python train.py --n_head=6 --norm_eps=1e-05 --tie_embeddings=true --beta2=0.98 --steps=8051
Each number is 500 + 50 x the weight over the matrix's rms, rounded and kept within 0 to 999. Layers, rows and columns count from 0. Numbers have three digits each.

# layer 5 MLP up, 768x192, rms 0.0769, rows 257-356, columns 64-127
499479486506513519529524488498518484511466502536505514517503511489480503506488527531496512450463487482501505482514533502472472492530498508502525486488515509523495509489501514517532540476488495
538531525500525478521479523498518483495462534533466496511513499507511501514495500524524493446498496527505499526492497549474478525481484505509503470493542520526464499506526507502502513492489485
498495484488497493496494478495508486524474508526481519507516499527474481525479475534521502471511471520493503530507520512501501501488521498477515502508524505497484496488535486523475519486524506
351586547603457417503494555475552395456429516584429546714341573568499538503474549520447464497353477490397392606515575529315623576551546599578531372495552562518454377577524404504568509401491369
498505497503494495495500494506510500509491498500496503505493499500497503507498507505498492492491508507501497508504506510495495491500495495497504496500502508503497493492500497505504505489498502
579618476585494424485532502565543548410639569612386440434550544591476488542292496430571586387627601452517540569602662701678556443569370351484526614304468619408427459427614491508530393515421434
549674570599517588433526468404526435444431599615535503451461579434611558414481376525469449285503536300444508462450447448564410520544456490648692459594644423544602497431501514385496575523442672
491509488503492499495486493491512484507478515501493500515494497502498510511518513518502492479488507513500485517494521510488501492507495509522513500487496517493476497494510497520505506493498513
626543472413564488432393466513488504480492580502509452561427516530475462495483594601604457387519416446493487614517481628512459486444506459611452478510509622604546515464510445569531467589428504
381637658496640380632469533507411422683380592636530462488454426481594442543413391604779453427572410533522544587536449519497348456435545477631354634531431428431444457466624431401424624496457544
508530466531523483516475522520515453514499498480478506515514497507477516520507529529515468456532506516512518490499517515501514512485491504466541491502503518519491480477511481509538513475513496
482512496511490493496488486496513470521486519513480520537509500512487508473493517520505512446486503513474526494479513503496477507492498486495526476483517520499492527467528504510538514475492526
504506492499496497503497501498505488512500507502495498499498504501493499513503505515514493489498500511497507504497505505497497500498494495507505495503501506496498497490503503500505508501499510
502510460509545505512543496475522492550502492533487482535528506497491542523540492499529515451501520511503519507526523522520519505504488508483543479497510526479473491490547474514498541471509501
506511493538521512512507489486513489523501498532499516532508516496501525544496476524510492456480508511498501528518521521478481508525485487526498490478540508512500500492503476522508534491495529
623519335563593359586411471374564452715655500517633546433436583384395544389724685531472591450186541487401391587636385602559600508536522488382368266407595467596342338471465318501540548541514654
527513495516505499478472515485517487529495514485461511536487498513528522516496512536531517462475513483491504512495498520501487504512492496537505505489522509472502498497513513505492532498504511
525521508496498505502499492506506497534491504500509508519506501507472515505503512534519501461481510520503499511505508523492499500501494492508491492488507492503498496514507497508511505467497500
498514490496501481494490498507522501520462503506494508520478516505485517524486517522526510486496496505514503507520498519475494505510482497526511467473509529508478499481513499527509514488513488
514483475534476501520495486495527482535483508496502499529493513522495501501534482531513469441468507494495497522514511493510477494500510479485502489490516522524487501473541467532524503489483513
522492498515471490488487478505506480520481513503471498516496503496481495511522506514523503472462515508509509516497516500495498494507500502505521500494504510498487490474529477523518525500499481
498504481487500503501508510485509488495490518515490491519497504517494502516494502508505498489489511507511502507488524515494500494499505490504508492502500506490493490494511485512519509485495506
487516485513526501516492493468504478518494498519494486508521510510495503500514508495512491470482499498474487530519502519504511492492508487517500482492518502502469501491496523513503529481517499
527530500495466502513485492488541465530481510508468510501484517528489510515515520528517508447501517498498515499500496503493495470508523475504521475474517517492494471512500494552522549487485500
502494509514489497520505514487527477521474503505503485497490513519491519522522512529504482482479501513509495524485533501483490493518501480518511480477503501492482508501513511516504504474490484
515484490515506452484481491496530479525486516506456512564481498527491518506499531539544475475477521496501480543483555523504495514501465480553500474483534522500456483477494513511545503481514479
502508501490485492500483498500526477516478504518495483519512503513493507508509509520512498477494516496507501519504515503500493495494497504511505470481503509496484490519516495517517508496510496
492466406581549552610325531331564472630501655549479623448434603595559557559471486519422497455386601387404583525577610613480526286278533445535387464508616571484341392502550651544474530492556372
527481490515483502489476509491518479525488521508477474529481502491477504533508515547567468449500487503510486489501533502483497500494511482516489514535512518511487501489507498505497530483519513
504510486499494504510510507509495479520513510511496485509506515500501512510507502516518487478480499508496502512506501509498492506508503478505501496497506498494491507479510504507519518498483502
510524484492500490503483484480505483505482511510497499527497503499488489519506511526506501465478522502502513530498511531491501522495489513523510488475508514491496509505530476508522507500495516
499647593545431577492395565380641411478437575583513516468458493566565661412613410409411450487314606581434461535554521642458684467530379510439543499593500520518505398454464579561616517217405390
505501488502490507501494486498513494509495502495498500518490506502495500500499503504498499487493504498501505511500506500497507496497499494507497499500508505501484498491505490506513502492492501
418361512581479544539238450620619376608551574436375497512482609515442466445524489536423392431449482493578497577531564477570565365452594469471413570571546444521474446392525424510467505613444386
512508484513502506496484483479513470503502527505489503518491515511450494521514502524490491482485509478501509518521507510496506506505504492507520484493515509494479494481507510532511505487494495
517519510488509504503500516496523484512486520525498502525491499504501503522504488503527505475469499512490496520499510525488509505503486493494510498501498512509492498489513483500512510495470495
503506489497505500492500493492512489507498507511494499505503496497508515498501517520519500480492520496500500513499510525490501500495492503515492484508510510497483501489492498511513512496481493
525494493488513511493497503485501484533502518508486488496496514487496511509506510521515493474505527506503497497510506521497505499513503511518494491498513499505486501489509489513518512498476525
524504490518507499499512549502515467537470534514495524534472508540525503519522488486510486451481526516492492515495505553502516541503468520536528471508533521483463489504528481541497538476476485
504499494459492535494496490489508481534489527514484486502527508523507527503519537531525505446492507507505527514513487519503496512501517500516507494514503511471483497475528478519515524477484473
408481314536510599513416524554560295354433582337446390472438584602345399485557532452565576293340390445591556543484669580589426370438403579446689330562472590632527364539526395489574507445532500
514508484504499497515481491493509486499500517497512499507489490514504509496509517518508494469476508512504518521503516508487495510489491503510498497488500520518489502496507493497527500501489493
539517459484470508470497468506483472519496558475497511529487512511493519513505526531542481442477530527505517486526505517474491486512496491502511504484508527535469497466515483530526514486514504
505501492515507526492488508475521498535487498512486493522488511523494513517501504540527484473474495522483511530517494497505499497526493496514493488495493525508482497506519486524531507489529497
500512491518487494507510491489512488515494507504490500505469493515497520509498519516512503474490495487510495512514516516482500494503494499504489492495509506497476492492504497517525517499479515
521497490508507493514485484487529471512501512507482499506491476511487515517489496530523504463500528493517509526506498513480483499507497506502493498484506501518492496489526486512530521491486495
504505497489500500505501502484522491532490507511482505529473498514504497523497515537497495475481512508498501533486492520495499515493505499523492494509510505494483495504518502500529507500487490
517490489517510490488510497494513489518485499506495503519488497505495512513505522510502492482482506487495517515498514516495502510493484493513496477479502517496494507489499500521520509492493506
632420519557434513569556518387532451456544356555480519414544518412534450585333557491624417385557617495701565435503474526520622521432461402471483343515579497602617400514673603551443421467417640
418403569535521453460552414550489449483460573422577352622640651471394547511679541475508369352381485536563486825452494671575431450509373433422414530469511646645129452388780532674540456703467661
437500401505476531587538395480574239461354639596528542342292667456457535433428573456480590333358478565565415387431608687515565293390567437464846535471521522467556426490687578561624417411394564
522499498501523502512492516485507494527477488505503493505514506499488511526508526535517506468479527504506513534497504522488496513520493511493496485499505504512489488491509474522508514473499512
514504492500501498490493503498507474513478523510497492495489484513493499512504497489515482478474500511516504526511524484498503507495490505490515486504514518494492488500526495524513516487497504
502499489507496507507491491485502480510491509496497507505488498509505502503505507510508483477485503501502498501508506508478501500503501497511504494505511502502481492489516500517511494496497508
504513499515480494523482514476511476512493509514481505516497498508494495521479483510525520457510517482494513520486498530486528504502482493489517487494521497485492500506519499519514516503502509
500496495489501478504487494497504485516487511507495513517509502503493505505520507502507493484468501516495512503497519509502492496491492498496506482504522521519493488498516496515514509504499487
505504490503480503505491507502510484517504503503481511515485505511485501512509510518521496470497513504504499506490505498477516513511499506515507476504496503484477495503504513505504519484498493
510508503500500492503504500497507493506494503501495500507497503505493509500503512513516485486508508507503504507502500511481493495504495499503500493496504503498499494500514499505503510506496506
503499503619579368556583585568480373548446488574435407459557599511516464527555661516435414443432539402575504490602597474469450558622572476462372398454615477536527430470613405536530516548473370
622793651475423453634514570587383466498549503715527452427622471554642607629571534516631587386506661626614483559514623477443504481521541422423445586385376417347511422603623446401550553537290498
595462428548523350526382505579406506565503606479440363490343556336535283552320677591593557518652662342660495597630593380532477563412397454463382448412702561587591577408572464426689555644528568
421528492544567425469519512534611542507332486473517412506340572456627512459505519583542416403585478579437440425398516478502483506484450600490446475480500507479463544492607489534676585460336581
495515504503492503494494490474516501509507504483485495493493489525497502516492511509496504465499497503490488515502513504491491500516504511491496486513513509489491489483511487515520506497502514
518506507493500488495485482478526488508492482512508496523505487510492520500515508512506497473478503506509509507496520524486504512515490520501494482479500509512488495497506502524517520498507528
494498507504483487509478486495507479508497510513501517500500497489497513504485512516527488473494511504502504513510503521504517487498493506516491484505505504506489510518509487511515509504487509
495495494491480483478502522497521483538486514508505492521518501510508494522478508520536492483506519477499502504495517502489495517482482473507514476515493504509495517481515492516518508487487493
512528483495505484507505517477519499517481537502504507520490504500484511489516507524525490465493497506515493520501508527500509496499486502520517491490505510507502502514508473515505501489492524
669593540588517436807385477621635440689556531577489390390450442444510608542332383450583383432542431516595599600732504481391549491499596549467472446526540608506454531377500431617492508456342405
508503493502488492507493490476515476503496529519499504519492503501499515508487509498504502455489501507501492509503510527503484513513503494523497493501512504493496487499509489510506521469507516
502497505497493476512493495495498483522477516532511496505500507508497504510513500529517478460487506501492508525516510520485503493509487489510483473495506508500494507491507485518494507477512495
590674592398490388500573555518464471556491588796385474431549515488487595533550554533696347491511620516402575667599457570462563361640435496530466628677511353245410483624549359623539529493469397
522516478500484494528489491492537456523507529499489474525499502517497505537494509498536496476482516513525494529486490514520482491483489473504498478507522515513474504486503478516519513486497509
502514489512500482518497510475509483514483492510484511515487499508487495484514505527520475458492530505508507513523505506486499499519494484518504473486526491497471485506499483513522517501487516
488527488518494503515499481469532467521441505514504481522500513511478514486510524491516504473487513465509499525488518498479493515519491473515501451489529518495489496487554523522512526498474511
413511577508593525413459378496496515565552527575547460422525625552565484518650488589698441397575442503566671439541545544486546653432471474627526447484468494425490548519699420552491634479486491
473524457488500527480490506487517484547484493515494499512488501497466499520513510541523496456474507484468542518507534508495508517490492486499504497502531521517476501513522499502486519505512517
528628562481405476569422405525476408615482601344497347672548514470521499736518477694616571342450486351558558563414515473437680562539376444494630463304641341613568507577515441447482725344484672
512527510513489489495513492516518490514475520493502502517483525500475494510506507524521473460468496516510524495496517519487505499484489500507515495501484519513484495474539505514496522504477503
507507497513499493505503497506513491511493508510488482507500505502491505505504509512523495492483514505506506510505510501497503504504491484505497488495510500494480505489516511507512517489497501
515515513497497526515506490500492489511495498499483473502485509507483506530484510498525490459500517502501500496502492520477505497494491521517505481509523519511504489497523491526498523491511548
499495507501483466517483516487530495558456493500493493530508491509494538526521502540529476434506506497523516510500520526476502480500468519511500515485489522503439507491539515521553537469468525
517520495494501512502491497512514478522482509516505502506485503501479489517512491510506494472463522507509511515476517519501496484493507486514502476499516512523489512493487521509509498491491490
490517482508496487523510508510513479530479489489508530531493521518504515522494501523512499468500507515504514521507498521497504490517489481496486484511523494498468480518525493505531509495493502
503617558425800540526511562479522514664289628595593588597625421617524540453601570515506490495539654426492475516442509481558551528395378479437492501366637405498471409504550521427664446415456621
512523482510485514501508500501526487516473520537498503514492504517498490518530524530527482462466496510502512496501522512484516501507489471497500488502519519520466504503517493513526534492505510
498491485515508502508501504501514503514505505512486501499510509495499497514505506508520492483493510495498505500498505512499494495497502502501503485493508513506500496487511499505527501492490501
520449529455625447661604437512577469653487471503516538691568524540483493590376507556466375434556494575429553635413453517487404400542392462649578438344542687440484526552489359480496486473476555
517500476493501491506471496450508512540496519512496513529498515500493532527531506537526484446487500542491500521521525507495504520499494520512505515490528547523454506477505496504504488469499504
519522505533521527502512503497536491512486508504508502494491511506482531530514497516495481461470526507499508530494540535503508508491483494502529505504506516507477494498521481517489501498478518
516606498583478517515514550528567420504435630435477537449471434481545548412496663353525563416346668521482683474514402658548457405393457346476618535623553572664565427633439512657455482378499537
499502485498492486499510502470506519517488519515491505500486508523490529526506506527500475466499508503500513514508521497488498519492494510495479483506503513485500515495507495517526524494492507
492520464524492501508504519502533495513496506499480497501503510488496484510496494519528484464470488510501506506530515530516508493495516492500508488500532507503475481506510495512506511467511485
570667489375415432447522557524456471654393633600520541474643334519530527484552571549447530377406528293414461368461478467525660364588448474553549396502520608574349417334545506591636510519482558
496509491501496494503495489500507494523492510513502498512502505505497490505504519514523492489500517501507505507504519509501508492494491484508493488495512502497488505495501506515507505497500500
654661507612481543407582583480437386408476613595486413475540402532371473592500445439408578367483436454451484478394575611388587425574424450499630382495595479523603428450792440635457709321563503
508517476499497503513475483504518499505499507516516498524503502500467505498505506524511496458480531505519509527499515499477508495502503509521500487490501527514471496471528505538518512473505506
507518491497504486512477478462505482510487499494500477518486494507498503518503498522502498461483499495501499502494521509497498485497500501516507495497520502499503492492502478520523533490484508
524508459520444503502473456478515467522445514501526495539472522497504519527524491524534470442466528505477511523497527503509485511511488495526516446504500537530485485460506508528519522474486546
432675578478540444515435499479490438528545519595461519563428686489667499453368570368417481398513655439516627688740414500637450487565531428368561359431572504561491379486628411495606476516554486
494516471509500495508491477488502475517489517515503498510508497517474502493511518515515504478495501507488512497508506508510496515499480490524506479511505516504497509486516481509520510485493507